{"num_hidden_layers": 8, "hidden_size": 768, "num_attention_heads": 12, "num_key_value_heads": 12, "head_dim": 64, "intermediate_size": 3072, "vocab_size": 8192, "hidden_act": "tanh_gelu", "norm": "layernorm", "norm_place": "pre", "norm_eps": 1e-06, "positions": "learned", "qk_norm": false, "attn_scale": 0.125, "bias": "all", "tie_word_embeddings": true, "parallel_block": false, "extras": ["capped logits"], "init": "normal", "init_std_qkv": 0.0273, "init_std_o": 0.00683, "init_std_up": 0.0273, "init_std_down": 0.00342, "optimizer": "adamw", "learning_rate": 0.000442, "beta1": 0.9, "beta2": 0.95, "weight_decay": 0.19, "lr_head": 0.00639, "max_grad_norm": 1.0, "warmup_steps": 453, "schedule": "wsd", "decay_fraction": 0.606, "decay_shape": "cos", "final_lr_fraction": 0.05, "batch_tokens": 65536, "max_seq_len": 1024, "doc_mask": true, "train_tokens": 906800000, "max_steps": 13837, "dataset": "wikipedia_en"}
Each number is 500 + 25 x the weight over its row's rms, rounded and kept within 0 to 999. Layers, rows and columns count from 0. Numbers have three digits each. The size before them is the row's rms in percent of the matrix's.

# layer 5 MLP up, 3072x768, rms 0.0382, rows 89-125, columns 576-767
094:504491464555506481532484466490489509514483536531530483474480525508509471478524528483520470490493462550444473468426469495493509514508467528507495502515497472528515535476540508540530533488495520467504509497493504529437513508507495518486466541463457508494531535543501491543514505503512471482491488494550449497522474509529469527484481463538461506514459498511511520497524497515526477466499518485548516490482465524477544493507496468476472513508534492484434507516536511459525531534487528534494504465500488481500521475535493517539500487514540508474505449500456508509534506541522504536
091:529535486521465502543475499491494473509507504476527507484507500526492486510531511530494542569484475480515418485475518523519519507513462513498479491447529473488507484422533475492520496497542505455552538491489478546507524477529470479506456504504502453507503487490500514514505493486478505452540525501507521514529487461533462453523510476515523536503513459499520498480517502460523517524494535489499512497491537502530515487534481516462500482512484520459462487496551489482477479496500496494507488506481508535484511486493487487491471484531481523530532540525515498496512524551504494529
101:485501484488524484534535494502518507506523526492517471520480491445512492482506521498499506512506544452528489486532527505489456538499468546500535510520489535507484487500508483496466513472495517472518474505504520564506482554530482498527502502521514497530513489506465505478494508497486517454518504502485514504494505503507475507499497493497533524472498470501514510509507522487501501452498487485535508511473468472471495552491521493494494486523523528512486538516513535447543501451538497495526536492560475543486491496483510484458443506492459494453511567489486490510527461491469467505
097:458472502498518480491488469535482460482454493533483516487508554550455502478509478474510525436538470508500486497488511518524489505502502499475529508511514531491484490506477523473486482506510494508534487455501542446511506502460447520514484489517507504496498502515464551510500490535495473520501473467504503481471509514500489497520473504525469478521493488467459502522505513473478465496531522494488491511494526493468498485496481484500517515474486479511493503537516511486497484489499470527512550507474503552494497502468551439503475486432491478513551496506473509499521463514520486500
094:518494482504460499547495506507510484511490492453516498461492514466517511488500512485508510509491497483523528508480502522474536485504500515482543513525483483523516513483472505523538468492526512467478500498510507502509528523542484480478460537513498471488472502492454516501507545502483503495507487523501537500508515500485491456534506514503479483517466505553526491471497495495528453507496516529497528522526520497470467510504553537513511471510453463527483463529516523542546458504522511494543484482490459468540491480436518512547524472484475520473542510477506527493469482480495505473
100:499497515527503490492472465455492502475446458530502541521518527473529476475526544518499511518504491483436484493472464524542497502477510560483511540522466539513498484474482469470536504523460530516483488495511469519529525490473481492498541487504473446524537495490514475490493492517513490494488513498460492509507527523502468513542507492511503484481462480526493477573498507505451530488528532500510442440507499520512510525499499528479489494517508494472518527501468495506528553507500517494489500518471566499496481495445504461529511456528466470505515488473500498488535510556506482522
095:535532477454517467526508516471529547509479562488518458519512469511572472540523503502518546490526488530516491468537522496434502482521488511535538473491494510465484458501480413470501547473480488506508483479489451523508489534498491491520457496467515530550461548503508509431498535517515497472516470517505470506491491481481453485449519485466512500502526483500482501521471553474524500501481519500492514512460548469479475538546509489512481497520507537477525484540500517494559491520517513514503539528481535503470532480500517471503502475476513497516499466508497498503483532502493481518
104:506456503460516505535480496534515541492513523529532482442484455503493523504476540542521499505554508513460481492541466506492505515495516530507501531513501480480495493426483505463483474501517566516496501502483524524475499516481528455488447493446497518510500521520524535509508470532499505471545477483505505490511499494517485536503501534529535527494500477521518529463526503531452484480519480511504470493492495495513554484499550494512494503527498513510489498496473507505517422506498506491518490491480517501459500527524484465489513517501530532510545508456483481544508517503504482526
100:492477497485523476543495508489506495513474492484543521457529541460503489446506524524480525508501504494523472531483541458517511499500503477473510499508496517480510477452472469504486485496487503525489493483496498480500467506474509510474474519528523495481475492504528556478495482502523488442504515493470469517493526544450532480529494483515491502501502502508510475510501516464477522507534532533504540493463498503508527500513501488553472511472517510499509491505485524543478510543506527495528499486491485473508485488500539444458514548488462502453522486544467533495460519496474487528
105:485487546438541493526510460519524477491517504457480510508477531541502452494499524541547478530488516494470528536468503482517488523515508515529536452531512491466505486507513471510502525477520510525505510436458531553496518483501504499479525488481498528542490495506536527501498496563533495515493495494528507470513511510512530484462503494486512469498539530523471528495483523498461482544477469498514502486461511500441472515572478473517502501540504477505506503497530491470489507423533516510503525480497539526509534522519539494504536513455489481483486512498514488486487497489476530504
101:487507479473505539498516472482506484498450540511516477519478504502510483495545507536528528503495510486503449520495519482513514502510487482451526499460499504467526485494542495502476514489497510524492471513483468470483492519487465555540470551479468519542464516542568504531483495484493505512548548491495447527459523492556526531462517475521526503506534532493489520509494449513470488497518519531485481519478510472535534503507498451540518514513501475482488534504483526493497504526500493470514450490494488466467515524563508468482528534515528509482534492462459543523514554471561459486
098:470501489520544506533527482455512464574515488529529516524509504449481522520491507520518483501458513456512518433486505510499513493509490540508519519492517495498489493443462494524509545514520489503473531531492489528491566503487535467508490496478534460516495524470461500467521518512544495464558521509503513548477499481514489527449487528540529516490523494525505588529439556487517571471495534486487491525475508497458499509476472502529544537499455478473534511502498492465517545467500518499492530495502510525539497489481470506501479479468490530489477501520532528516537479504518473501
093:502458483497485463483449458535528527502479507491499507543502495508535508527422495494526507506500464543513454535489483481538488490502468469518499436466468463506441514509490552548470511460484507480503456488479508490497525500486534501508470512492503485522498544536472520501486548513520464481482476501501481542486524515499479459538507431510484469528521478519458518503464480494506493530518481513537484519503498454450517498481502474512484509548484496489576509550497478566517508494487509515546477482481534503493489509496490508521504492534505551522502522511487507536492502511496470494
100:506479420567521482501480478510563534500529519491491522516496509509506520567491509518506531559526500534484516473520495475528504479500513577519472492489503477489491489464498488530492510493474460490464541491449504519527494481480540536515457519490485459537466521514499493500493517527487490495539507499536506528479471490525477496500491512521515486512462467472489503560477512509497526513553516467509518468476507492481501499521505502506499526532474517529511530517504521486506459496537475485490503502509500507508563515517496542504462490498540486501526482490508516509512506527490503499
102:489483537492487488535472508472477506500497524466477490535464504516517487500503524508524506510497472510498500551485506520514496475487524499528493499447508489495487446548566503435489499489490523475488472464503489506444490497534506482499483459492496457524483470534514525484493540502473517487545482487528454489500478490515485530487514457521511414509479547484505517519531513480477502514520469504557496495491492490498516517516503496521509502502467502494468522497467488550516467508475498500495479477441535474466534504537489459523468502465483435491491506509504458478518489505496500501
109:488455542480540481515498554505521527508462547478528478461497505449512487480495541526528509504498482490491517537482505450444498507467499490513523522501525481517515492476510471477515455488530511492488465488515478533488499500481488525468478464482494497497502504490438511507500505536468497481463502488498482526484496569502501512514506506523509462493512487529533513483496521521468538542468527492493517482508511465505513505521457475499509522493506527495540519490435534554530510485479533485547578502515480486507516492482503485479490509490528484482483477498419497500466509493471443509
106:504499534470491511493486537474475507550509536448483513506475527476486450495507491527509491484522445498484509532498539502516492516484476494516530488491470544495510493497519476518427498483514527485511540487469490508531490527498475526479488499484484513504495544498529517528569503456480516509503539495468479495474526547525494504474516511516508510491484545503565493557495490526452509487522491498528465470524513472423482524526501473502478528503510532554509505493477515528530502525505506492493526526476498489474525512479507476499470473505464499501541540498515572521522535519489539471
092:520514502476491537506505497498473511479488534512556504511445505472537459510519515538480527483494527493452493514501490519490490564493541511499521510463451468484513501547509512487482506454520472498462497509507471479501456534520496495531463522494527541535460515526516486470483522503535443472503486520518491485508557526494459546524503478453504512525467548465498512571546483499526463510526513545501477470471500476519513526498516520476492501517511499502495486513477511497528492494473516481500500506506472546447492514497514478503485491529486495520550513524484527503489517478487452526
094:488519476474442463448456468516515476540472542504470477506448473508514487514481513479506508483463492492497431507489508509527461449522480534496506508568533458474502482495493536498533515484513551520510518505500482501482513518504461504483474504478453482548489505513465486481548488493481462488496494487484519477502517517519471477452498474518501539495536499498479520463497514543468486450493502509507526485533525481510542483484511489521461503552530505500471482486513502529526496487462544487522496516501479527479514481497494484505522454523500496515492521505512495509498539496488517530
113:518505475505455527488454500513538503535508518487510486495504504496486478528469485498519514525493516486499490502509483546540507504488511474493548477525444490471521492526554506454486485490521508530500477491515532501488481512470457500531477464501472477497503562508470526451479478493490483520455456498508514523508526491485485457519515475480487498493530470539512476497535467521499471485480517504474513485502456510494512472524521521495513507523495518523471449498499470505491524487462513507512482520497491473513511471504541491495539520525461488490496466531499498461496505509484534474
108:517507502525488503548509501488537478520507520511499488504441508470469499534497514516542450533538551501454461481499506519522498471534527506490512498482500494488525494496506486494504488505537470468501489513508493523514504549459514529512472515489480455473479474475471534448502506489497493480483492476486543494473448472464506504503515547504479501563475498494559549485473498476554501476508511455501517495515469436491505469550474527505514499489497546543523479483541514518520502506484512511488526514510427492551506498474517473466503482520485504470487526464528504539472505523495529473
095:512503466512519535451489511454477522496460504513501475491462494518500492504483506525505527515510463503438485484507546538483506493533487491497488475508494478514461496497460476492467495557494550510494486443470473486502477481493475467533499479483487493528489480511498486504518472497556469520499473443503496528540536496532461512435486461474526466515499465510498501515480499493540528524466503530489471490485507457466510511487504477542518522502518455474485501488502517519551498482457490528529480511464500487522465517489519510501500543548517464497480494538449505495541477506488535522
109:565503499472477468476485474462506497514505469544477504528471520489485523451477478507500539474499473520513476516500528500543480504463498508485520524468518520477501513476525530490514505472487534478522468501518444504526539527512443477495504523469483528514481473499528516536452508518511503474503507490517497498445527500481472450528455453516536499486530529475531467501482515524461495490555551482486472504483562465483479515469497484559565515517532470493473490503507537535520492546519491450511498552501500521500516506535503494473479477512493513469498513521479502553473487481519476498
103:444543509519474490522520538518501501496477529483487495472501488492500462481519527527492505529475480532464494488498435513511484526518473521480518481511508516458502514476519445472461492489469482548520483534515532493505518517534521511518506516482503532509506456563496487550494497488516519487473532547541471532544495482465482531511515502532504528527489472484524500461543513526494535485512498480517467516487536450505506503518486474475555522528530444497502449505483475469506525439482505518523468510477505496471458502532541503502488470505528474512502510533529517510501522535511517530
096:482498471520517482505488471564556464478531523485497508468517487500484476472503474513528510515536477458516453513522523504547531526505515511489509482526458467529477500518548486450500464531564480497543479465472508513491507499529542478519457472465468491511484487496485515540542489534470474481513535499486527524499490499500502531528519471513525539517480505511488532470469447470479461501465490491487536505515490469503480474518518512464502476517513494525484478484474454473525520504505506488493466479506497483503500466460489511509538514491564507460491545492497577492477482526502503517
093:465464450549491447467518501547508516478500505481490484485504509513501506490512500488490467479490494490499507471503523491513553551501499518482523480477469507451476523455504527523536509435544468550503515517469542490490500491493493505504460527499505495523488510518536525498502487508532466496495560549511478498455484522464498545540555540512528503528483478512542504509482479456482542490542524484500479520525511499520468506537540480470470515482516517479535467516496468511485554508486471470491515500526497465482510476464503512493529498511518431468467515499537492477481501540501549456
100:526493505479548483493518515444506534509482517497511516500498475494525476494541486496509485558568468466482506507521469504525482475517479503535524537536510517504511521463507508520465524513520501456507462514493500486456511505442529505507482504496429508519505481512453533521509465486488492529558482497476471532493508544518486519498529504528460480518523506480550486529474489511513509455514480505473480494504474505490488521478529520468505521526513499472540472488530492516490411502479505463520455475428530491462537468555552464480540517516502477521488519477452520512462570461503513524
098:526503446552525531501497520578521470552500496458523564455514512466492492465540535478483518525492533491492470485503521485496528503513519475489474483449485472495470510477503535490462498534508501519536494466504535484493466483547519511531441507520498482490514493497509523517490503504492469520515511466478501520458465496453524503518514507465509477509503448495482505505560485492516561511546545501533539534463510472500509527503496491542461500507510491522469477522496504485470546500498484514528499514468492502526459480443503437523538511465454530472479504486509517499474522542517456514
096:495492436476542515502482469481529505529500507467487494523528494464487523465488505488546485486533498530499511551456503489505525511525483508505510544494509463510475535507530497501540505497503501505487480498518501479472522467471533484503490508510469473484506477529472484544504523505481488473506488535535466524527466510505520488533526554535490489531544451481538487443487472527492520492500473473490529499465475474484490475535486460518531504517487488477503486527519465506503476478436536537529509533509510501486501452501512521509493471529498498467506532508530489498502505518506473490
097:503480485491503486512496510497518506536513494517519486474542511494485505500512539520501502545547517487513477479527486513497446517502502547532551556468461433496498468505479473507523492486531536462501461498503546499470520525518533486575490511561509460499494464472531498507497504539487518512545491523520510517454510518516487523506439506464559484530479510473520554527515489477517491530504538479494510488507510471489514477494487499509509506516493487517504490511516503503496448519512533484481514553486556514524501536474502482510459515482474524502518528521496479512494474502500488508
107:485527505488500526490508446473481523535463496437485494530481508509517461501524526485551475506485537513466489478504538476510487553530495478545505481490490514519483472484505439499483485547479497494494535476502513502443488496496507513522504525512469529522522495484518469492520515485511495539535492475488481485483480500463499490532523499500518467480477535518516514546503505509464517508528470519487462527524469511488528469521544474476522517543494461481529478509494486536533481476473538500515530521509512534515478472476503481499497512527506453482496521488508481478487478529478514498
095:526531504545504458467480510473478489482468499478472473458506481510504497537477455505510545455470543505519478491526537514478491493538468498457532504491479487471507471470501525475480529506516519501479479514475498495539500505527505521560512460518473499466481495543470519515516441473550525495495510533503449510482529487491469532473488489520550506493531482508524472473516519511516497439500520457460513512501499489525484502568551488520439533456556522496538434460432519509524535484473517524502492448458519463530482483446522476480475451513520488520489531516500535527470506485521497516
098:502473484478488509573522539473515510478507509458460522490479474490510455526502513511524460484482510487526499497508491479490474493512541512531523542501504516492495529444501530456488505500521468542559434538455470505503536513496484499535480483531470510519481536489515471483494506539516509474529481516455489542465511515519492534502490498515521500478489468521474531506491527503531491507520500493497529472519539490509504488516520488519551462520556487510482498525494503478468468507510517494488474531522468507504521518498512493470476461527552518442510482513490519521554498494467471483
102:487479517491446544485470509539516533506498496505545542522459508520515444563509504506520516463495468543476485526495494483518507459470477471527543475504496508488474568475499528493506460468483502518501520545492500499521476514480503515519510448526471450529506541541553448492505536508493474518513486521481490497511508501520496491506504504475559486539521486475467479529507491494505491500506473529503504466459478530481518508515513507501461509518495511512478495516517531470503477517461428499479479473525502497499471533515490497490505470467476507483531508441478542520486556519530468507
098:487493474497538474537465476518472485517543529478544550477467523503498466520495509539520461512513496514488481495507483500500473508541539510509522514473500521468478469542501479477483512480519509492563443536444501537526500542522525513435509497500514476460471493490465486505500557496530477462502470449513509458486537473536529528482456541523487525516504482558513509511496557486506496542479485484509530476526496469472474512491487471469483556500504500489493481527482484466525487442521520500527502491508531499506486519466492477488479512527459532526499483486507488503508467512473457532
100:506510495512497501514480462477495501509519515528517541480508516480480491527541484493482519544507467484547472513498529506506529494474479530468500525485464462498466495482511487489492536513532464481491488508459496457493491495524499510521432502495484473529491549476499525488463535484469481538521486501482477531511504497506504513477495494499422507515511528509540511484506472512457474535460479521474464487543499510468494504523538483503524505510482512470503530516494497538497491464495520479464525499494472515517499511497509533453513539515528530475486509453484486506491463501518516508
101:464520527520523518542497475541496484532485500491478486507534498495530453501488524491516478472513491530515505478474514485497478496488470494454496512490541498471487501451468490475515525527535500480460516486490527490497482477488500511544474512533494525492515522509463530535490507527487464493584516519509531535493526509513497518540504486496515542525514461508530467497499532507476484531509481491467485543493494514506518511499501515495498505473521491513515514579465497492500475446494516465548526497511510505432489446457491489548442492506518486493499504519483434497475476495484480491
# layer 5 MLP down (transposed), 3072x768, rms 0.0355, rows 89-124, columns 576-767
119:524497531463543485542501497477471475482508522491475467437539573484480535478492497524497474512497494505506492535500522499449454477543530513485485481504477459467510494544529499485515514485527482504493504501471502492480528529513492534463496485497465488502527511522498464471525487489521512474521490484430477490528467546517480448537505513460483468470486489490504472547458462500549522512466462517498526516515484445497505537511518522482451496504483512489529546483519500475471499509507530527472487463496513482486535473515493546464501520512498493521460458539528491528511487476459503531
089:497466510483521527442530540457516511494544483517474486469489494520487479502502457488508442483501488544464510511511531485480468502481508466565455499503511502520517516504482557499488489510486512559447489492479516463488504513415489535494512490460510477507526552490421497457497531507513487529499495475510504514505492443493485491541497494523470485526508480512457512493464500541505481513464472516493467514499498549522500505477522459520489510475485485536544513535505516483480512488485445534494512473500522513519467556517503497506534511473544491517500488500470490538480444496485498531
107:489493519529474528502545486479521519468496501530498474518476502496449508512512504510491499498488509521508529496501512497505461493484468513482464511541470473528502487497515500491528502496485540496486484488499479530495523454486492461499463545493437498492506505527516464495520463490512465467540547525499507486497474471505526481498528568505467477465530524526495496504496504499487525518504496520520473507503452523481456498451502485491504492473508504492530502549513463491491491501514492474526517474522489495496505469519493521481493491512556516494501444502500532499522483489531489497
099:525491530529518512537492472509506566477540492494464517507511505487506479494466491543494513515502520508502474487476522459527513473485526522509522522498502468509514507512513521522452465507527489462543442512464489482514524511474506468446471559524488498521505496501522485515493472524533462496503491503509490496512519522444509487495504511499511463453479465519526522463482442459512461504505471506490514493514485505530450525510510508458467451514513525478516554471561479502493457513514524484534496511496492471532516479435493519475522471487482506486546515504516547492533519519509459493
102:482498515521493489513538571505491487480498520513485483494498484526491510472511552471461488520505555539529502477540520501524466532483512475500507475508487499489495506512490488485489523491474495497462528456508533488518465499503480501489476506543493508447501504513511496490494420502547481484509491577506472528516507512542494498472517506467487458507513547483469539485544532535522511498506521480486502493508520460509553513476526469479508527481502528486485519485482473506492558475475553526522489534526511535537522475480478423471494544512551480483478489502519501540519485487494500498
105:481474484509495518486480500505466554515468487538482491524506503507468542509536536505490470547527521499506486506519521484502519522493495481483496471488493485518460485487503507474484527461444508501468506463505454528497502502507518533465491520498528490501529474477513460504485504492506475510466476528488456496484519487489494518470513525484505526516488513505495489481532472538548512499502510486538505512474527496458481509531508469482492502484475459497529489490534507494513453446495496472528492491496516484521495492512512499494494509473438495482509545492492504504501510485498567530
100:523487534470494518494498495502441517474456515471477470518477515543439503483492514469484451516528468540546544480502461492497477508541551495519495477477486503452472513511468535507537452483509479505510479513509478517496506492490503521510529567503459464507513512506530474500470467460461513499485531456487435492502469519460490467463476445504487461562553500548458463475523503501497542443556525455531495503546491532535484505473495514466481508516508455477493497540501503531478482509522492463504481466512480504510518508529491561482495514549478526467520504522503492498503455486502479465
120:462487491465508493517518481497469463498441497515492496498515500566528516480515491499494486487515481478518468453507494470554447518509492516517513503486509484541528482473429504482543464539511498499534497519465479476495518539443515479491502537504492504518485496499477518530527483474510479531500524498505487483505493482515504471484521509488450532525504474561524525496420502500462509509483499506483506524551480527508493485487510512488501487489518485523488534477468510484498500503513559459528505463532517531500521530519479521508509452537537490511496497485553470495466510497536538525
098:497509543522465512501482492492513507495511498530458439501508477528495487559505494469539491486494470473477508497516527498504493514505463478528492505520515499509529539487543523511523528468545469485479520430511541497482576457524448496500518495508509507499464519496488477499469517497471508535481486485481469486504512492523487517490494491549505513518518526506546527489505452466464452492469520461485467476524497495513481517503466485486529472494516491531510525489502483526467444483511456505546481473531451519512485485499481564542471471539513480500502480443500486485530468507472466488
102:478504481507484527504474472488524523489472464494489521495565461436522510530505476498545515494489469477522467507534536482507540513490500490492528474500495475497519512507531502507506532528456486460539512511497485514501493468513472456547492492480539486537456496461523480506503501460461502469510492496537503553536493507505530531511534490497503445479450505471517521505528506500515507535494487492486475556501508493525524515514509514529559497504480469514464498534524495523443509482492549510524528503493478516505472506500471535500529500499558502463436516485449521515547504500467481510
100:513506492531484501491471497556513482497472498479504481492525531492484488456529531494470479487520464486492534555471511518512479503543532493518518496498511483479509511531469511519462483478486525475446488496481519471487506499495496494533496518496542484452489495530499480501540495525535492526493528493489508511506470516506500467464481492494524464506509452517509489514478475507532519482529477485480529563517475495480514471572536478549538480489508549491495521518497480499516500525503498523489501463571522507470518475496501544498491531482505523504525507469581502476474483487522507511
096:539501475483461506533506477494505537496530457522499510495542486525476451481521531493492470514513469524465475527465501466408522468494482510514480507498464498529475480499506520501518516463521506529468493507506524482514513525477496501482474471466552493459526430516457484541525498496440525500499463448487520535519472496456489489526518453491507514399540501506474531472496489498499499477510514510463471488524501496507484500527530522484452523516506518517480457497520461513555485499471497519500485506501436482500460515511547489477523509494520538529507480468491528508506491543471538503
086:494525467496479499496499493487535506502499470466496509473534467503512472509514514504527501517483512502488504494527496497508482509460503489452510521466558495520487445516532518460510462485511519441476486542508505463479484479516467513510462503516525573516509511503480522476522529490544512512488505505546528473490506503467494533442499469474518510463515493506509478503500503470508480509474513497493557522489526494530524521464507528534528535499454481528473548487477469508562509526506541499503522545515525548514491491517506486548480518466501423483504476432463453458527494493471497494
108:503517485460483567504528553475463437442508484473520517481517468483501471469494510515506494510512487556431495509496538508502487529495479488492526485500502520519479488501482516524497486497518480520483488517506493482536532478452500433507465508453504495532504562507527505479546506485512505486502476489506459475553505533470515517487482511518474461464441512492517525500511508482522507502473513463513480499476461544504494513476509483530500476496516542481505508510542472473511472497514506500513526478471476516500491485473510505450533501521508504518475493497521457525505535534503477497
099:526537478486500572494487507494512471518517491515456525439449486467500529525474489440480532491501496480496501464487474521504505507521505491473565509513509490487538514477487482454492489540482509522532495466500501532455482487492511522477474509551505444471462506531527509496479501510523509510511509500550502473526472530449504506502509505475443518533491555538496497525492469511497473472510500495508546553463501521503515459516474527474472441530521482487473518565509514549503520478512509514521531508477470490490483506533525482510491477534477505501486502535495514502459517497504530447
112:487472532436491477478475494473468548531539543479495515474506468512488502486513471513495489543453479480507528502509509479495470448528552499525566529517534533477517517503446506502514490488499506484493481510491468499547484501453487493547504481464525496517538474509509495546556530523495518521481456490494494480504523513515539515520512461537479475507536517493533536478519490447474473480551548513522495490508517537450456515534527449494497514527530512513543510468500487506467487488477487529473504539512469507442546478532469531454571527500478469476532501509539520509502528483509466523
103:506491577465516521477503482550522500471474520515494525522551484500532510472490525515491504507509478492516475519505491488488479511525526513504492536524492527469483506540465495492494465521546508492470467498560497512519499475518512473485483511542457536484484478475521483536521471484504523510469509449445502473517449527466503465497505489507510526504517547486482525506483489486506507502501478524499529518515466460475469483518498509517486500508472478488519577479527484487472544500509511506493494451515503519525524478498502556456474539509476487486507482538518493488504485466540506501
104:515496496479504513500480468494428482545475485512533499536516496483491512458476479473466492474506498513489488502523493462510473517511520495514530519504506535502537508508474489528493491456471512542490519540514519468441447506446491496502481508481499490476514488497528497477522476502513469565507530529445443471525468504493477491501515510457501498524478483513469512493530498479525499534467468540509548486498485514472511465431496516498474482493484501485479487509483463499454512456520498525494479512480528490488497512508491493497550460521534475498539521480497490479527488529498477534
095:498530539503498499520502513497496527549472516482480503523518515537535494506490523534509474479523521482507511482476506480476471533494504500482482526505485480512499490511474477498469483474525479520488519475496501531478534488465465530496547508480482438515475490515493488499451487473513483501464473487520493485495475481515515499507470509533497477479527513560502545515515488492489499564482490513511493462512511519513494513494537543452501471463472494514496526503496485533491514499463520479543574510518489518486462492541454506473516494518508512521485518494482461468492504455484508485
103:511500468497506473544506497501484482559539446496487491486545494526480524487497488464477496483486455496524514510498485480547449507504449489513541509491494518508511445442464506467468520495507504500511515511510475506486492477506483464473487516521493528485505514477520509496528512478513493551459498490524531485516497503526536509471481509482514503499474477495523520528470583553495496490470512496493532454491481496496441464497491513576533489487508478509480472545548496528504510455525508473473474473513544525546482471504514468520494527484493512509482485491481449466506507472462481502
107:488527499505514497518485486482548529523518534479537461477490501501516457518545502537461487487510492543483472480491472555489526552479519465468524513503519546497440492438483469506520519490500491497458518519517521505511491478488521470504503524520497481414530506493480497534499486551516432485472510506530516498520504512486525556480515505538487468550460516466477513495489526489516500510468476462518534523511481497482523443474533514503504511501479522469495491483496520491505487451535518484528545505509512506526472483471524516504512472500524513466511521466492502452524495479482509491
097:478501496504524482503514506507494527489551459477536492512467510499459515484451496539513556504466494512522479537510462469494497497503535505531510498516443508491549493494506523504476467473516471489477470501566517518485509510498508491505479555517463507477494453523502548488504528490481439481515474553506482504511453518431554466497483498494454492517518473516489490495524494545539489497530497495528515516501523497540512511507531498533538485497496514524466509549476532491495476492509513482503493527477510501504500509500522455511519501510489549512501501505502467486554469464468415480
090:491493504516483452485475474488538547519504500496500507509481485479497512515471510501491508510495481529487507554473497522481509493495497466501490509521503506502466526507527488475497499478491499523490498523494502433525519524482508451440484507460532487510505486460498466530511522515499504463507491502492508492465485517497460492500498448469525542496502530482464474517545468520473505509497448503448514509490514500500444422541504485465511505500499498489518470469487557458470501492497529494487545527560491507515518516490535549475471529529498508524486513507476528480514472511515485515
105:539467485493506502517456497491546476513509504520466496482505533498515557495497496515544505544502518495479498515548475491549516539507475483467497498481511523545507535499474509466503471474487476459454499551499491486560549485506511478522503483507505518522505502474509501453474523503535521512479532487509508509489489496483495447547481504520465498497519534540495481514506506474495467503548466492482514475520482447493506463458511520530515477489473493542511496479507501500512521471508541510484490490459467500499552513503495494520470502487496448531505515501533514454508515456430507471
100:514531502476495479468504508506483479474497482488521522525531535484521514534510524513479475506472450515519494473488486483489454515483531496506502536500500529519471471509490517498527533469477488486460496494512496535517485506479508515556484514507532503507528530487526509533494520465493459479470526471511495490512507485498502490466513485484534505434532477483515492534511500498496546507491508500497481534521536509557484510456512522518514524489479536525492490502483487533506463472444494476466493506520511530510533508537477466499507513440486483513492464510519495526520481495464552531
095:516473522493506544496526544528486504503460486515477505520480485503512504489506495524465531476490499506509481524500472480556530495474446468457494494536547480434516511516487450460505492517512564494506502484458498481497502527486519514540530511427483534493514532490498512506505500533515494522560517536501542554526463513492483496471491464486496525469508513489541467525502515545507540514471494519504500481482508517505520483485483505512533503498470470480491514506514485503512482512487547532517511499525523571500516531515510455531475538539523521516520471506506465513490489536489475503
094:516510527481503548476497526495505480464551519433510494479493457495511483515471528485511504518506537513483516472513551486493502514490488502545466475523479510495493553527503496489495484470439524489516525491482490488499534535482506501542484473478496547478492450521514495530507473499551543513488499505481510477506525495450505510511517509542468522540465484455535514469485482489527559504503519513552494481469505515521500506518504477499514486486471513493530488511501508491504506443464482520491490538472491484498514464491472470473518458489525519463503501523474473502510462466514492477
097:483486497497503519521536499454453508451506497515490469499478488504548527459476542497465506522576517495552527498475498533429498482496476529489480472537510486558510488534532534446478535464519470416495520484504536514518495510455490511459493542483520511458453484525505539459454511502479466494501501514516472526526501520520505518522501499521514478503521512558522505523507504478498540488487534495469517532476480521518482479505523526467520497499502484492486515486526472512504504474453482505483496487474550517493491487519457525482527486526505510525498517476477519530459538520519507519
101:446468521516435488499504486485482454442495486481516492472478525515459486481529499500530517472484479526510517488499507523468522490488490430520481519499465500507503504465507496492516587488484491473495496500557484496528513492526483476470484482502487489540500511491512478503498496500480487488508526521537506502491519556475532528500512488517475508512512510523489554486482470461470482482493546514517513511503497525486516536477482504562487507499518550551501523505513483498553478498486460477495532471482517496460524540468474510499528504491579500539473493517461471522502540467529502447
106:483444475453452480508517493472538440489519505540495475491477531470517522450503509490457485509519473502505531505505505516491503523510455566440501533493517524479470524476477515496549496481460473484490511507520514535485493470526524504547492506491495525502540460498523504460451498460491492504523510537525510476506541514484527494457461460479509540492535483498472456490512432479534514514512523473459486495492477482484519534495455482483526482464435486463484498519538520540504474485498534514495500503493513481506495533521500523492505528530489526548491521460505504486499532517483515518
105:520529472541456494537432534521521512507517473524468428441516501540521487511503518508482505515493493515511548476494505467450511493504498448486508521490502499508471527524492503488476475436505485533531485508480468461469523491505520520479532480497506490509512505524499486499512514510517477487503514516531545488462464535502461478480529439528504509536537448464508515474473536509507489514486480537498495493519508508528474509536477509505452488498497504496505488490500467513525502538499469526476513496547520449478549484512514511490517497518534468512512478518496504515497536476514536509
103:471452468497485506544537463490458511477480494493499454491479527495535547511527508497482456474496456436519475501517486526465505522472515492508457471470456494519475505487485506522490463469453494481503573496559517473475533512498510528522508474452518500507520535504500462549505505470485494506505490519437547449484492489507483504483483478497507483556513503475544465520437522556483507511507499553523490519510534508490479488451503515490458487490459498491504522483502534494547489524509490511491486517521482485494545528528493546548481440504522504519501481499510490496499530522506503482
100:530502505482475536508501506485498558479495515506506490479498477502513514521515509554517550462523502526494521487538496487517516489487473515521473473522501524553421482525468540518505532497520508510491468477520487465515535482524485477497491496547507518454476493513493518493483534523507520492534494508511470498498494521502516479502510473489469490494519511514493479513519475514476472494499482569458496509522515541491487494519479461513547422472497465540442536495484493501476479482497450527519486488494488511488548489503490530499511503496555497496558512473468510487528526516466481502
099:509478510511490471490489476470491464484501516494524480520509507547502529505524508499501495506471473495532495549501529516511524501492559520514516552494502473482510481533452510495473481475522482513518492502488477468477526490486504482491525527467513511506486505439479485482465552472502542517493451479540479487468500416483491492479508513468483519453494508506539482487504488495512525478486508520491520520535552482498514527442529500517502469534499507484493497499492524559517529478491500503478493490426491497478428553509506470564514483513505524505513479466458494520477539454499527517
098:504460538466500542442528481481476503528479509502499518497506494444467504477526473527525492524481519495485540527484474496485487493517551438482483467485527504495485485531457541500498465512514503528520525499501547495529541452526523469498548475476487481532485467498491495515515502508531521481504498444478496489502519484533506479485457488457497530514498529454448524502518487545506476473511447497531484511507485523502458529472500501472537533493480460527523551495504490492494505518492479525503482495516491489512497458500509525487485538460530519482482501520482483530502525493513546511
097:526503491507493500539496522492504507521507460502496479482499487481464518500492489514532507550484490516499543507484495469463519486487493539492558505499516493491454504566495457517484518512477507504486509472483506532516463520499525490509487527524492529540475510447478484483463495449488524523503528516545456510498507512505502440472484470466488473505514492489529555516490512437517488463466508459508514502507483517489502512467575525460514441507531503504498522495532490494498464471491499490532525504439495489504529481532575492465474552532489530439497483509476479522526480454524538448